Weights of a small GPT-style language model, trained from scratch on English Wikipedia.
Architecture: RMSNorm before each block, rotary positions, biases, untied embeddings, normalized queries and keys, local attention windows, shifted keys, gated attention, capped logits.
Each number is 128 + 24 x the weight over its row's rms, rounded and kept within 0 to 255. Layers, rows and columns count from 0. Numbers have three digits each. The size before them is the row's rms in percent of the matrix's.

# up: layer 4 MLP up, 256x64, rms 0.213, rows 86-185, columns 0-63
# down: layer 4 MLP down (transposed), 256x64, rms 0.163, rows 86-185, columns 0-63
up86 111:108144142072125195142177153142149123138128128125125114143103136122116111116155090098150103144134150161104143186095110112135100130122094129067139157151126147102093135121133119112108138122120115
down86 107:131135122108128085134109154127151123131101142086100155126160122142133111195093138076134150116129122164113117107139150103092101160136151101165158179135094127164114140118093114138131121143123150
up87 100:121111140137131136107181144148173115151072119124064124140111123119117115120167144168177136105125135153145119152119101113122099152129125108123162166156085106102135111149155137116123141121154163
down87 100:144150108109151129160096155126092192152116106131148148149149113177109136113095144103134123105113118154076151101095116159150106121112130143118111099164111162102130094163136140121101131134139163
up88 103:113106129129103201080144109166140104131126097145101096129120130089096125139128130141084081128132139124115109100128154141136099126141105112150168156152150164114110118095126163129107111128171118
down88 108:148111133153141146142134131173156136153086142123120173112160171136116136156099112155124157094104094118101125145133110158136123084116130074157112133107133110104138143110130138146150154168105073
up89 092:113126110102122115153160159127151116124124163074149109112130138105133124166148103102147134151143126079157134129144139128159088119136108114196150122163135093109107117095151099114152153136179117
down89 100:102124106177123149101107107103130113129129165184104114133163171118114141149129107122088142174109114088129142139126168125144083158095112140130094134127112156135103189112113118116119138113143130
up90 088:105132123141125125091142173127163109168082113147135144145119111106081104187103134127161110114157113178105110122137128133141146162079132148115157121118140118148095127149090138142097144094112125
down90 092:130145162101114167148131105096131130119156099137133115116141116138157126117151151130112075079109146137129179149130180148105118117156117102124086141102105093135138113119107142106111120108154194
up91 102:062126103108135145135110141106122146172089098120093082129097085119148137131104121125135146137148129155138129117108146131117106168145143126140092167135116123154104114163151128082124068151118121
down91 085:175107163146139102141091115151133096130115147131116112055124152129121126155132104181162145171119140098120158143118127113147129135091111111104141106106134163171141120129155125161116157158110138
up92 122:103151181090108121138183158178151100140100121106105130154074136107110107157149089126178125109146124117075119138131144125124121123147083137129132130131115144117089100130145126106127104140126126
down92 078:155123128054134158108125122117147129105113141154092121162156139175126124120148100142114129130148138175127102084094142114108122136148170131123072129118152124084153119141155081128143127113119117
up93 097:115129133120114129093125125146172100152132134082120140199141161137143100117142091102124102119141128097122141169097120118100133127133134115098167177145150113121100090103139142112138116128131064
down93 093:084162115133098130140145136094076134106096127148113103088116088085115116109104153184134127142136121145131131097084114162133146109141117128166076089110127123118126166124112127148105121141115140
up94 097:128108117108111141130169134143149115114125134102137128167098144101094107145085109112149116121138098166093107119098153145104091104121127122100092127102146118162113119120138161091095082179152092
down94 108:130145144139134148126099118162133108146148080145145135159101118156100105109106106135109147159120126090134093133143177156135115103105108131075180122121099122087098108149112080137116124157156144
up95 110:096125138100140104075146123110136128200117134100082128148130128118130103153111153158159103129130122083075104136084094140108133145117125144099133125154101117103144108108143102158151134161125126
down95 109:150100103146138118135116115115106120141140147090171129101118136125142176136092099114117132123123176085124119124121085133120062157121129122125085072135124109147126157117137074134128103121091139
up96 098:110097113139130123178126106119134105140112097154142101107098157106131118143103110115143153154167159106109137146120105112159158134120118135128156121185144143152077093106163122101149082151103160
down96 093:127142163158130131138104113170134084131156122133145109151124138133174184083093141052110154159161121127122094111125120103113138117118142109113154105111114142143124102147172122122130134156116154
up97 107:147166129103086149131140153136153120114081098092111102112123112098078125154169112143103067118147123101070108113125137129118142174163100138122108137130127126132137115160137156105136116116120102
down97 122:122101147082117103127109126139097112126116149145100131142122141149088094147131140144118191085133136148168115137112106164101101164126131116083093126129159114119097133119163113144094082112101111
up98 070:107138129106106154142139187092093095167131098123106096142127150155129104155127141131155092153148095164118102138111143087133119147140144118167141112118113177122132121130165159158084132114143148
down98 088:113147156186145086120130112175115090114144143125118139113133101153137139123149121144107161132091152127135160106119121185134128111117093147113081121112161108147117081138112141094117108109078129
up99 106:110048120133126114102167144143151127133107104092109095099129104125098138131124125126154132130138133137089070100130149121116127165156129079170142087119157130140104118169122098120143118140140142
down99 095:147091098129161143113138123127160133124119093099099164107138055173144149116131130120115133138147098145091117115172121128085111099173125115133086133120150114112145161132135112142141087099129146
up100 092:166131085111134108116154137132149144127131165145143107129061149118129135114131130175082110129147095110109099137115128081158144141133097131131112142131098124131123086149155108099081099167132095
down100 093:096069167134116132103102115135155113132139121141127143121171122143113083108125137108131131096115109131121161107149146128083116153103163115091156137132122126096142119163107180136190114102149141
up101 086:112151114093102090142116091071132112140107114097128104151153132103140109177123128159135061119129135112067106124124133087095131144154134115120122162142126090092117128121144114134128154134106136
down101 076:161146082138102095100130125093134107086141130100177148104109095130118106157084123171144142110118133131109130155113128087132161108124071127131100105124143120128163104108123114124119114123149077
up102 099:134116100090111140097122110123143091123111094124137063125125141096117169168177129136139086115122133106101086147111126133132170172154102112139135138143123082110136087111136155120139136103141147
down102 089:112135089157110123113106141140069114118142136123166138127105121137131164142105111144145175112113099146145119169107131163105181129157084124146111139064129159116138121112155129138123128094125088
up103 095:084136154096117120113134091099170135122111144131130130149146104087156116115136090108122106104152110135099126134100138114088155157129187130144141110152177156111114067134126161126092118126114125
down103 086:127147128098108162108113097126181106094148128146154123089085122172115112149140143131121127151106181125153123158171104114136130104122156142117097089143127111095132130160117105091175135109110134
up104 118:160114106117129103137132131125128070158104132117078135149111140127127118149171132085139128128152130156086100133080156121152092132127129142142135157170128106084066124099146129118117112159150137
down104 131:096099109116109106131112127126104132094118116117115124155138098139123117174184128108133170146100107151105150109161143152124073103135170137147107151170137137098095161100128122125142163090153121
up105 108:144128135119105122141171127136168118160087172127100087122109172079146133127133130112098142156171136132136136171109131120117115128165128139157133166120095173065122131123161123117138120131155130
down105 131:154132106128147118146108147116158142157120146164133114096157110155125133135148116086131167113132089123115175110127136150126142143092152159134132176129171189090170083151131107144107118125139137
up106 109:106091140110092137112155163111116079147100118136088107144084087139121091130119093132109086086158123141109091144099139109141101122146158132131141111120090152120117138137170112150091124130133155
down106 097:109125085154134137088111114116122159102177146131141141138181176146150080127146149083132149142111132124128136108128128132137137089123145082112139159151131074111070135130116105137125154128129115
up107 099:095128092130158124098126099134148133118132136104102109145124171097135074154082128139083087146152130152124088138140159097140139123108162109146137182144119160089133123107148148156138137109148110
down107 077:101140125155139102130129118173100167125123115138147143125136096164092123128127127081133111099146117154158133093141086187111153132127124131121122101134171147116133099165152142104089123073125159
up108 092:114168126129056153125153115143126114159123154098167125140121131104089133134127114160108110129194125135087111124114114110140143107111115161102150109123078119114089105118145134126131111141180145
down108 107:113145106133111146129117125103142121138130129122124106104133119131098154175127094079116129073125160125161127062120185155107134143154105154123120152114112101124134077120143114083157133141163123
up109 105:121107112100114135043145129157138103114109147089126107118121130101117078103121136140075108135104129085127126140104145108141106098119155123121134160183101141102111150111141130139131133170123110
down109 089:129137113155096114157146121095150144125134125101154142106119160167162096154117148128107104118162135101115164132093122161129124113080144083142130108127153126073187140168097128119124123130109099
up110 084:129111165099131153109143137137177144151101123071110139156092098117134129130144114095145144116142136114137129105136121148102115159076112092152188109156158155137136124122099087124150135130171118
down110 091:117125117169128110112138147121126088111157122179110126086137166125115126093139108151086127126123101151093159132097140163124145072136144136139089107140143138115128134109086162105112110128064131
up111 092:108114141131149141106170147114169081147138093082123123105152102123080133132120091152124104086146123174121121155133130152135109146104139139108150182120113113110120123139149098103106156134115179
down111 087:143148089143077141168152104117140141107120186138174110153134124106118114129148128128083105166139123120144139110131121122140165149139076120162107099160099096087115110133105143129148096114104125
up112 101:099110129126039113111155125099117115159097131150086116129109130115134117120101114142112152152126107115115115108134149116165132122116141125148091147158118109078098093154123132070105141148152142
down112 094:124126156124149123125153126123144098099118109126105158161112100075165123114127089106143086125161146154138138167071066109103126155135143106105153116150123148158156129109133125140117173124129104
up113 104:082105180085101148073144108115178083158111140109138155130072113114119116133097102154141129134146118116095101144122125092132138111100106123101139109122126135129112097113130115115122119121079132
down113 114:081172144133134128091120162145133116147130085133123160058147087119119131100154142140153116132120122143158152134157133135097163092124136138098115120122105103119141149053138126145143116134128148
up114 095:176138160093125101132106097134125086123097127103107127114118174122114101108157116151132144141125085157063111135139158103138128145093142086124104158162144133104103108103114147168125118149132122
down114 087:122172124114143061157099110113110111100140145144184117139111128124146120130099121102106143129139146135176135082082067132131145127136132107116094113152140149131145169154118140115112105107122106
up115 104:091140118148132112135172158149176103128096158106134093132116107117116114160092094129134138125131155117146117117141119102101116157175075105115193132156133150112098096132127125114112093139105135
down115 101:117061156109146092135131136095134103136164131128151143119154113149129114080092136161130100161145170139166097136141128119125166143139126153092139103131081092134133113153148114101151120092121134
up116 103:099122181118102135093143120167150101150111116092094130129131161134126105143174091109146161107146156113103133176102127109137098135153122091127165131139119112106101126078142111136167134106151128
down116 114:131119131133155151155104109107112197116143167132161095104088104107123139107101148112130086147162136116119095098175136121137147099110112123136115120127139137159141118165149111122088146166082127
up117 093:152112134131118123104131138083138128166118132127136124111142150114175083176140123170131122143187102121136149112072146114157144146141116119147109106176091120149105108165153132092165121134115132
down117 098:105145117114150102121110115091101135112152112152101155094139118159145142077153144149124111128144134094138194090090122117139158132097072144150107155103118110141115149134098139143144132089104146
up118 097:113165125120117139143177116134123091141108141108124153122100150110086102140152129154143117097130146143155102099092130132129126159164117151186168122129074105130136093124160138142130123131150186
down118 103:127190160161129143097112067106142146134116160159112126115168149173111129141117128098139164116161142144150145091106159113114134121091131127132102188140133115125111131106166118129145134106120115
up119 101:061099194131134124107142133097148124144133140118126131130119136118116121149114122115097134149167144147099103141070148111100093113059129124121137097110104164134106142118132128111100115138167117
down119 073:151147146141123161142144155089096136135125122133165109115119100158152171127136165178130084111117097105161136090114156130152163150166163140139150128109103147148093146099091113147132120094129132
up120 085:094092114132109119125138130115106125176111156125124138124094143103152126147113150152146097127208135154154107163105177153152134105138133127095142102119131176089111121102148133103159147120112142
down120 082:109080187128152158139148149122127107086133142172157121119169110166136137160111120109115169144119148103100147108143150113154158123118110137126161127100113090143176120120143104159138137108148102
up121 111:088132110147122135125131141178157090132097098157146087151096141099099111106109052107126134099116113145117106147127112125149131119115147123134127120160092146125085096166135132112113090136137159
down121 112:137120123113150107115126121154072110144133118073102119103171145135140182110087157140126134111113130102061120099127112097161147133114119138143122098152162083113142109147118142109129164128113110
up122 097:117126115138092128111139120091144098133119144120169098144115130133136139175159085132171098139138147167108123173105123103172107176132117088134134116130099075159115137103130106127117107115167139
down122 077:142160116159119157119127075141113140169154116140153113101110157066103136100148134134088149141130083129154128130121129112106125128100074141152073144124162133138138080151133144131139141125131152
up123 083:107153173114124129113114141098144156109117125091123128169106107105124128164120090100153124091132113127135136120100149128084106148137085110163184154163140132127139146138165078161102137127096126
down123 095:153151143141139132142150147121117070138169099160124111064140167150120121090131125189160122146120133119110123114107140106155140090095160115121115105108110126123141093089138171105126117125124142
up124 100:113110105124130126139154139136157136143108125136134082137113146101121090139075094150159131117132090158116111119135194113139065131134160161120086108121123170110106106142148121118122130102115088
down124 094:109112099137156120111111125088118123126104153136139135172174125154106103085131072117130138130104089131147146145096141138076134130168133124094143105131160109132135103138088119131094144071108128
up125 085:128109157121155142111145139145140119166109118105111118145130124131139077168116113118121149116134139170114133141127103094141119139128142163101168152131138099086116098130113106086178157118183069
down125 072:113148148161115138160130140118109104109153130156086140131117152093120127146144122134138102125096149099084156091108114149112153079136120106113054087136133104140114129122149147114159134126074149
up126 104:149116122091116111153103137120156115166111134127138138158123110093098123143152113086120162075145170143093058113102102140122144147112119157111139106159115143116118099110129143115109101166164138
down126 098:150116081139136135135132145124137093124120118148093121122175136164130111081140148175165158145149115135138157154114134157144114112135114117179139105103108113133127106148120087077103133104130070
up127 114:082092165091108146155144116128154130174125095090093139138140127093096151123149113132130113111153143158137106113130135119137121175143142142158155119143121134119106128118128128153127084190139184
down127 110:110144109117109147168112120121090130120142106098136147164184144117163122129087079155128103103148105120184080127104146140103138122136088093106147094123114137142125152136126085113131142122105146
up128 096:176069124127084137109163071116114108132102108110108111114125118116106132151061116110089131131143136121101115091112128111141110127102110128122111140152175115094110123092141126123101109155101135
down128 090:150122099102152135136166091151117131154094157095135138118136135152103145133128111138145120093145128159094143097164115105094092144131129124113092092133170088139140134070118123100077123131091118
up129 086:139077142152121161134101123137106142100091128122117095133118182114103085150133155161168160112149153150112122158117143089149115143095097123094100127149103142105105134110116157151147096127164125
down129 086:110120146143132133150086129148097117130100148178095136109142131118173117104096088132131154146083117132153149099151089161150133114127136115072119125110124113150135098127128156123085102101178136
up130 104:085099105157107161089145132130148128135113130132126119158123112097103131185138126149110085184131158128120116123109159096186093087140134137146142168129150138142127125093125148096136129143099138
down130 115:113135133148130167101135118125119100089123092120146150115091145158119156168102135138074101142106122141099127125093147139166118112096133164152177145097132180125164111131142132104140097126091131
up131 104:113130145138108130136126155148119113160122105087086110123136103135076092130075132109105160105146100119103095131101133143081108194107116157108159153146116095109118116151133122139129123153154151
down131 079:152141140134122189173112110081088138150129142189142123123150139152141114099120128142187143128140137146130155128130149116127110123107114112150120141105120122103174107087151094105136098100098153
up132 089:103096128113162128114141120155119169122105094085144122145097133119099100157085087092099116097142137124145114161117137120136120134155115129120139137144143107152068107147112145095090133148068133
down132 101:148139151137114154126120139084135040148138132125088109126184136155114108112171171092147118141128128131140144088160132112115111108119138117103126142121133146106123094129091121147133099113160100
up133 114:095120131160136135119123124134164106140134129086142106163088119095088135135098136102142087150181133104121101128125129080106124151140109111114186087145115150108101091128161110089122113128129135
down133 128:095129177127175129103160145083143137143126109113112160128134097152104133121106106114140094079110152172145156131136136157114118114173125169125114110159088112110166147109134110114140140103131163
up134 103:134130097103110112074141118179145118113115127081157121131137137096126144156116147119094107131183141104090148121108107118113174135137135072148143148159137108129134122154091153155097121149118158
down134 093:124089106153134134114108146103132080119150107135134138127122093117100121087096105160141142087148127129148100103084126146090159152104069106096137128106126129150150156087129104148112136092119157
up135 091:113126139091107076153142106157182125156094140069119139143119135130130146143137087143160147114128169096126131152131144118123101145166118097148142150150091108100079120111148106110157114136144130
down135 107:119133080141116103141115159117124211113159139162123142077106133150118137101114131111115138131109144079137138124138144129132073070117124127111106126115170150142114145133101156109137117115103145
up136 095:099072110099122144096095145158138098105163133107117111145113146096096102135097114154106135115135131163103088094116149168125123143121136129126130133147119103115075120102133171156104114168146096
down136 098:122138113093131137186085099163140136114106118123142142131130128126123124127115118152125150141122107144131151151097136170112149128105122091092077140116185117111130083114123129157188078136117109
up137 110:098098131147120152119092137125144135132116099133128095139083145101095133158111109171144104137127101146101085148131163133169094152160133145147098133131107171141124099100185145149149104156122114
down137 116:096112096117133129127092117132143094105130119119102110147130137090108142137128078164168087165076155140142098134154166149148096152161142154116108122117167121117137092128148124130131129135086169
up138 111:119101145110089117115176123142186108124111126125089125127127122095140134134120127129106160132141108169142099129126185088144104166109151076144117100147125144120120111096135108136088073129133111
down138 108:105145111122112125102156160128139172139148124102152149146108210169123122140136104124143122116139125126139130134098137105124178078133111142158121141111088068135140165134148134122110138171134121
up139 101:112097169103118146114171129173150077144080130155115106129125107109139132142083108144116177095109126108121097112103151110104168157130134137149143145126107147127138161131133114154162083142113129
down139 103:124113112126121135064119138182134153101104146146151138122124119124162118149093130101128145102097147201117144157130103158131168145099144158153143107114136107140118137134120160127091127178124150
up140 113:141083147078115160064153168114123118121169135118129117151107180119134123165138116162129135153173118122131098125107123149121143150120119122133126128156093134085079110129126142147147091148149134
down140 144:115136135106169096115106121153134101097142101135071132154159140106104109130154146146134134166124142085182120088141139127118119109147080138130127111151167095110141117132155168144116126114175152
up141 092:127095102112146110171124117149132133115087103145160067147098127103125139141151125129166119132148160125108113160089178114111166131144142123105145127120136101109113071130149128078120123099101120
down141 088:105137156147134142161125126162149086142127165098110102129131156142116152132132114114107156128155097111142105123132144102114125076173146099140128112053121169150163115121147162101114140150156144
up142 088:184105117116162143134152126130144136131108112094131127135128183119111139153147101108109132179127109178103109116083113131112128162175113166123148142154106153108150081122114133126122137134092166
down142 088:153144139138139132092134095152112151128112125142147134111118139173083169101117120132086172093109142110127123120092079114144088138135078137131128114097104145109119134126076110134114180115157131
up143 083:102099082130132144137126118135109132184138109137155097125121165092115125156112117120117103111154099124119093118146156112113156124140082126081137105164125195160155110122115112142101108168128140
down143 107:130147167169143105171127130122101168071095108099101180128156117161106124092148104115136127140124133100119144140102118145117092130126153171120110125106105116145137168107133089116133129090125101
up144 115:140096104082127120140188121097150090130082104139086112113098135115097107151150128158155126122145151113119122126129141107144139117101147106123169099141071098095097122162117122125130109164134137
down144 134:150096134100116135159121148128107108158135110121125161100138078099126167151132104178158174092140126108108112083121138125128120141113148117137149104128152078110115116089177128146129098167121117
up145 103:127105119083093142133144103177186105126095138106116119116123115116130112129144110127147181104132100103132109130134150091105110171110142092138193117139121136110100136145113137124164083129153137
down145 112:101108074095127120095119100142065116134150148147116109155087158138138155082124119133152136143129130151110115102118109103131131157122121123156101099136098121157143070141105123127090145146083127
up146 090:084085142121141169112122102116185128120121094129156111145093113142108150107122146116135134127151134113104123111104136090111141171079123135128166142158170139126119139137156109166097089122084112
down146 096:148156156110130146152147141137074140168149146084073132107166096121171128162120135160133106117122139117100108137151151138133145083167114095136106120113101144142126138104097152113154133153162139
up147 109:110106106093127128126186154157160093092073108119107091137092156149110112144116113140129143101163113158135112104103139114163091144119104114162128160148138100146117109139155102123159107156121128
down147 115:071126121103103091167111123149138126129096109153143136123138132103138092132166113101078096113139115130136139151080089098120131146118172124140107140112146109139127131149179125145177103133168121
up148 099:100101132090118175089132133143167108146108094139127101148133130106118116135133113117144147135159122157115112110117142077175108142102119078154153178157090142126108094112135114108166102148122116
down148 093:136121146100123108132122130128156093171107103105125124148092153145155129108115144139171150116158106110132147136169171098132109143159142100105178163135099111090135122094141088182154141123139127
up149 086:126052099096137100139161150104174122128100161156138116116087139114081117137136137111158110097134141127117117129124120126127142116168117080103143074122092125136093152132135150116149104126110138
down149 082:143156155124133097145164122165142133157089144119124115094101080102180148134133120140116157124146094115177130134150125155120168138103170172109129142102172108147149111150130129128110159107145110
up150 088:141147128115150109115126185113119141186084145134107122147100129084141120141113127154079149099158163097113100121100110146103131126129143145153097126157117136110134116126108165100104096135122073
down150 076:168087121119136120115143123123158073117164163084108138092138153134077113098158148156130124142107149124090153145122144140098159145125136165135137085135126116147095111128147120145137130069130150
up151 103:119068131127141129093142115122109123143120165134103117149088141112126123133093122144108111153158058129127139138106167115145083117118136140128098135191105154148088125118128132143153126164116085
down151 108:155092123096151167099133122128133123120079138138131132096166107120115127086062140152130115097143114128119176153103166152144105113126157154124126122146143120101138158157135136079133107104170133
up152 096:092134113145149152091121179189136126145122098167133117171084171095117114139108088127146155149153144175118116137118131147126119128116141134146139135145117143161091097169121129105129100145137107
down152 096:095085162138150153138151132133139106157156151156127096096127092092133156094103109156141125110132129163095103146159124181125126125108159127128095129125116133160098148139090137128142110090183130
up153 103:126083163119117137110113102160151087118105098140096131207157151067135134161086141121106146105141144142120101132122120142133110146110127132092119132136111161095117108105132126089109130140149125
down153 094:091097132160071157124104097112168071096132118156147166113147142116129063137154125134115127149104113121155143145125127106117131133141151098141128163154124100125112139154112117098123134083136101
up154 095:102165119140148101127134126095133111142099109158131091120128131108120125147111098148139133166138101146103103199123127150121096115108128151100131082171112134138141110075127113148098074151155125
down154 094:128141080121099061149137118145121108138113112118129133097166138093114143117142145123170113123150147134128100104151124160139138136105140104137160094127149106098127071171171124113086119098113153
up155 095:128142120108124150096156148116163103122104107077086113156111120088119110131129108140151146105161151108102099163108137120136137157112103120144088162179141117131115085141114118139128109185096153
down155 128:102103179095124136142183147179161071169086120099083106127126140109116130125154152145148121107166096109108119146154165113113131145144131146140143117154125123116130117075123129130129122128122127
up156 108:151147155100091146133170159139175116156091082105104141119126147123131114165137129105100151122146105159088112147087125126150154144158127057113151133113125102103129121090142147122126115132136143
down156 105:100129065174098101132127126148146115124131098095086138081169122098122127155077147141118125135126117135139094074124152115141109133112124143144121091082121127105162134149129109151142133129141165
up157 088:119143135140104148131139136155096111100097117127093138143106170131086128113150129156152113075150131154126092138151143139188118140171111093127129154130068143103125138137173145096106137106134116
down157 078:092118139141185084146132115125126102111153166152130120134100118143150158106138179119110134135113095126135110147139109121138173130092127144157124164121124140138120135079106107122109152056161144
up158 108:119144154093146137114135146154147107173114113110102144123111122120093108154086116128085119124183135145093112174137131096091145159163133082111100100127089126091127103105144107112124121132113158
down158 094:080146163157117149086122160119076094115128165142135134165175091135097141109109126166123120138140121100146124130135080131126142169126127106085096093138106094120127114154149098132140134117144125
up159 108:156069132150111162129136149156148138196104128130122107157104159119139099150113132118092102139123138101112134122121104136121122104178109083142117131108113119085091137125159134140148077152124111
down159 087:074135119117159084122122103136138156102113118092095141120116191143123148116119171121148160081143138111115136130121154133144120113153132142111119141177138092115137105134130108089081156106095144
up160 101:129121126130071126141161131107143099115097125119129073152119167126109129126106107108110066117148157105130095152111162101102084168101127114131130142128139109104094122127171134102128123176144122
down160 103:135118089102121121123155123119184158136159122108126174112114168115113119127106130131120103140095155106180145144117134125138132180090126078151132096082175118092101130123140132107139107116142135
up161 104:133129136134078165124137096125119120162111153084137093120125110115118126125130091153082113157147114095127102157111110124136082174121154092168104112134087099125139119088137082107126120130146149
down161 101:071148120159122142151094127114162094139110138150118129130143125122101110124106144124116134121145103139152152158120074113128098172091132135155083102149200110147148158113145117145124159117151116
up162 103:127110139097113133120146174114125124160080121105107098162090111118121104144134149099151111139131129119129147174119151128110108176168136096160175115153106086092113111084139096121148121135112144
down162 104:106118139079099114100111135093098161141152147170146124138122146131106136106127143100147120133083145083111071158113120144129102106125116057166137126107132133151117118118139085108125103118147142
up163 087:114139125120107108135132115136151104145046133131099108105076124128096079090075105142111111099142126136113122112111140122151112113127097125140109079159076117109126143143131133100146131111103136
down163 084:144093131122135107121113115191122117155131128124152144130117123153162101089130077115155122123103046126111139168094123130127153164106134130127127119115152118125128115167183116156125148106142149
up164 098:043123132145085167114113156105119124148146129129116116143109141097113095141099159169159112128153161134091115112118141127139159123167161102127124124117116148114093131140161142135089104161145130
down164 085:144120147148189113154152124095148093117108139118091194127120081133123124120112103131117137157109081159115135156152122115128148148131101154150143143090170123129114099115110141138151109090101106
up165 093:170129121123121107159150076164157123104131155116123113165113158089106138156109105151133161110145149088121126119144092130125117135111107073141096094116150141128130121171153109100131108168134165
down165 085:134105132156105124115109131103168143147161124146129149120081092187136155140144137176128138109134134120105161107127144114152133172116132159095143119119100106133150177140133105120076138101079132
up166 093:089147116181125121152121147164146091130083081143158121140103122078139126143135124182162127121130155131138139129104114126172128167103121098161145133152141133149078111117123130105127118126110165
down166 098:079187157159120114169067127127177139159128114094135119148151111144133140105114163112127109138129108150082142126118118094129140114143129102132164114156094144147136128135136119106122150144178145
up167 104:112147136140088125096173180119150127147075139101100094146113174102097133108116115130125122131151123157112118143119172131145110107095146133104140131118065141140104133124107118154142110152179124
down167 119:118129135103078128081131157149142099141142112131140092139070138110114133114133088096128137145107132146125081146111149123105112137143139135167115108122118139100081062121154131130094128169153107
up168 100:123108124137138117124117154090135152140122122114164109154126145117121067151117120152134090134172118143096120124062158064131127154135171130124102137104109144118113133107148099176158105144113128
down168 108:134108104169127082122135121096156107112124098124105132103100174129146113162094115179135157125162126134119090150128144090122120137161149177107130139148140137125177119107111113107168126086133145
up169 100:143080150131142133095155151116130105147136150110109104104101155120116092147122142124151177114198115142121104144097157130157138132086132137126124154161131140098085138117089131083157143138150146
down169 095:111121095127130106114137126147126129105140145076140160146129132171094117162132104065124163090140100147148110104157104146166115075128104115137082144148145130107143155149142149131129160125164118
up170 088:115117162109140129154135154102144124129126092143123124116129117138148099183132094155136124095165137163128071157110114137137114149106138121126146136158167156146069105163116133162080117131138167
down170 072:111144157173110133155121085133104175095123137132143101135104159109133063106127168165117129114188138129143126135153142147106128135180144143140159128133127147133131107116101098081153124130126119
up171 110:136126117143171107127187101146166104120102161129142059161110135099130147120116153148143141145168131122119139154138097084171110157156139088114124121138136119095113117128127113090128154149123104
down171 094:086087119150115112159109135136137110146123142097143143093159098148125159095138135138103113103086128113129112114154120143075158099099144086096115142114102143170133137172123157101092145122155147
up172 109:129108135177144160107167100151133137144113106117108101121142185081125127132145135108159121117135134093115079136104164125142128170096142113149124135144086089085112135116127148112138171152120153
down172 095:129143134112112116164123145131123120184139151178123151140106155132135125124118115149155073174123091126173148115145146143111188149106120159155104138114128117147108103115133142139083132179110131
up173 095:122140176110105147098125154159150093146117088147119131100102134078114104127107137103140111113152180116140106115122146155191151165130137159131114111103136140071129156122106141117136114155149135
down173 095:135100147120126111166140120096146116126143121081133125118157140168137145127085116147145095133106080138176154149170144142109116110150133064165139118137069100139144113131136110147132095128137145
up174 103:117135141124131186137123142115135134140122087125143133139090128113097090116108121087137088108131122118119147102114105130110138186134119090095130100133143179053128105137156134146095094124134139
down174 091:107201114117096082112117140128077111142160154145166151136123150112131160136131131167131166179092130119132144147135144123152163110098148147137158122115131094158125105130139124138133138116086112
up175 095:080116142114143168096113137161166084116132081088133097134132122100122120168146069095123126131123093161112128141090161138162128101155146115155137094125122136128125110135133130172120111107142128
down175 084:128118099131117128179126090141134132146180143110129121113118139148156153118089153150139092101123139158153149079134125140097154131096095113194118104095120123120172137133103131101152122102111101
up176 102:104153119135112110111147116126119093133096094117070112116176125105101108160122103097142124107161102159084106146098144147140126114096140145117115145155131114074116080113136137105125129173153145
down176 116:104138121141126123099084090134036177079121162121152128103110114113148177091136126126121134128099152130142139109122086136132118144143127123118116100139100159148115157146111148139108118117111137
up177 109:100142125078067103142156154119149098141103144076107103123113129101137110115166113110119104112161088130129097118139120094146087139150113137121108138140092124117111113104155107137164112133170097
down177 103:125124078113132086144143125148127119157149113076139143095073144129156153138097126094151170107147169095136103101132117133108131118146123109146119090123154101126125085119133114139069116138108105
up178 084:190114148126136141150114094120130118123104153121084125125115136091121131135106087139115099144125121118134126143120139120123157113096141122135170072114135117143087132157107077125197132133077143
down178 079:075121123110121102106112165166113119108096141154141112098137132117139140141079146099130111161121120139119109101151109178099161098099140144101134132125123117165161177171137106138094155132103138
up179 102:085120158126083146139124103097154106101108100144155120162125133133118134128144094101143131144176124111065125137106159107131164144113120103153123097128142099134079128114183104146130134101149146
down179 095:159127138123140122098130129185164126097128134117113116117119163109142133098122119104131182121157118145159141080138138111123106118124107124128098142178148127116148078114076088141136132120135064
up180 099:148126163114092124126151147120173090174119113110103136150095146111116142154117094103137119134127115118137106129112145126117125136116129185119110091091113132078106119086101117154151094191115121
down180 107:158130156156153134149130110134124102102155125112123109120116110125068143124127108117093087108183088140127144151121107142133096181128130100157109153168115139095122121146143119145194113140145111
up181 110:156153101105107120071145136136131120131107091108128082157128146126085080121127118141088107111145086100094116143104148089110133131167093133128098141182127156135139148131112115157122122146146109
down181 107:163183134103100131109108120124146110143129153121121114118116153117157104081131102125114128109142138114096148119078089121167114167132115084058158120135105139152119141119094139110137164101118129
up182 105:091102176145125128145107157098129079163126101128115116164098103111101124142123098100130147133148134153108129154127128136157085131123158119142126123177144144116098097086192118122153113129115153
down182 111:171120127093116122157153141170114165116137119101123114141121172100180099125179144106104085105097113133153095118101136136154166121147124109132147108095159126111137126138088135157138150158112117
up183 102:095154156173106144171162126174161111105128127149128105167092137095114145158156111115138122117110164117117102125122125124148128139117085092145183132142158132128103111133144160117112091153111157
down183 097:129124130144169121121082158130140136119089140159109127144130151192101115148137123131140128073127150158128131104136089158172167093135125175104149137133120120139136110090129112112099126086149158
up184 110:147113149097091135123144143131139130089083114141123096113141118110130122129147100110146152154147126107127141110130171077139111138148137080188165139144092075111127099103123093116132097120158143
down184 101:126118135100126131159163157121110161138139093120147143176123108127132135125178131094139141063121123100115156126097168107100110144154121116167106126120144055121130109103086123137132110115136114
up185 094:129127125137103117133113146160109081116109121128151142130077137135085145108128118161163114152150151116107126125125087077143105121145125088135144084122137120069099116081170124096149106120108112
down185 094:112116133140170157087106132121154177148123144125127127148161115139200154133120135081125121088107102123139153102138166152135175136124142163136115171149123170162134156109129111125115121124151137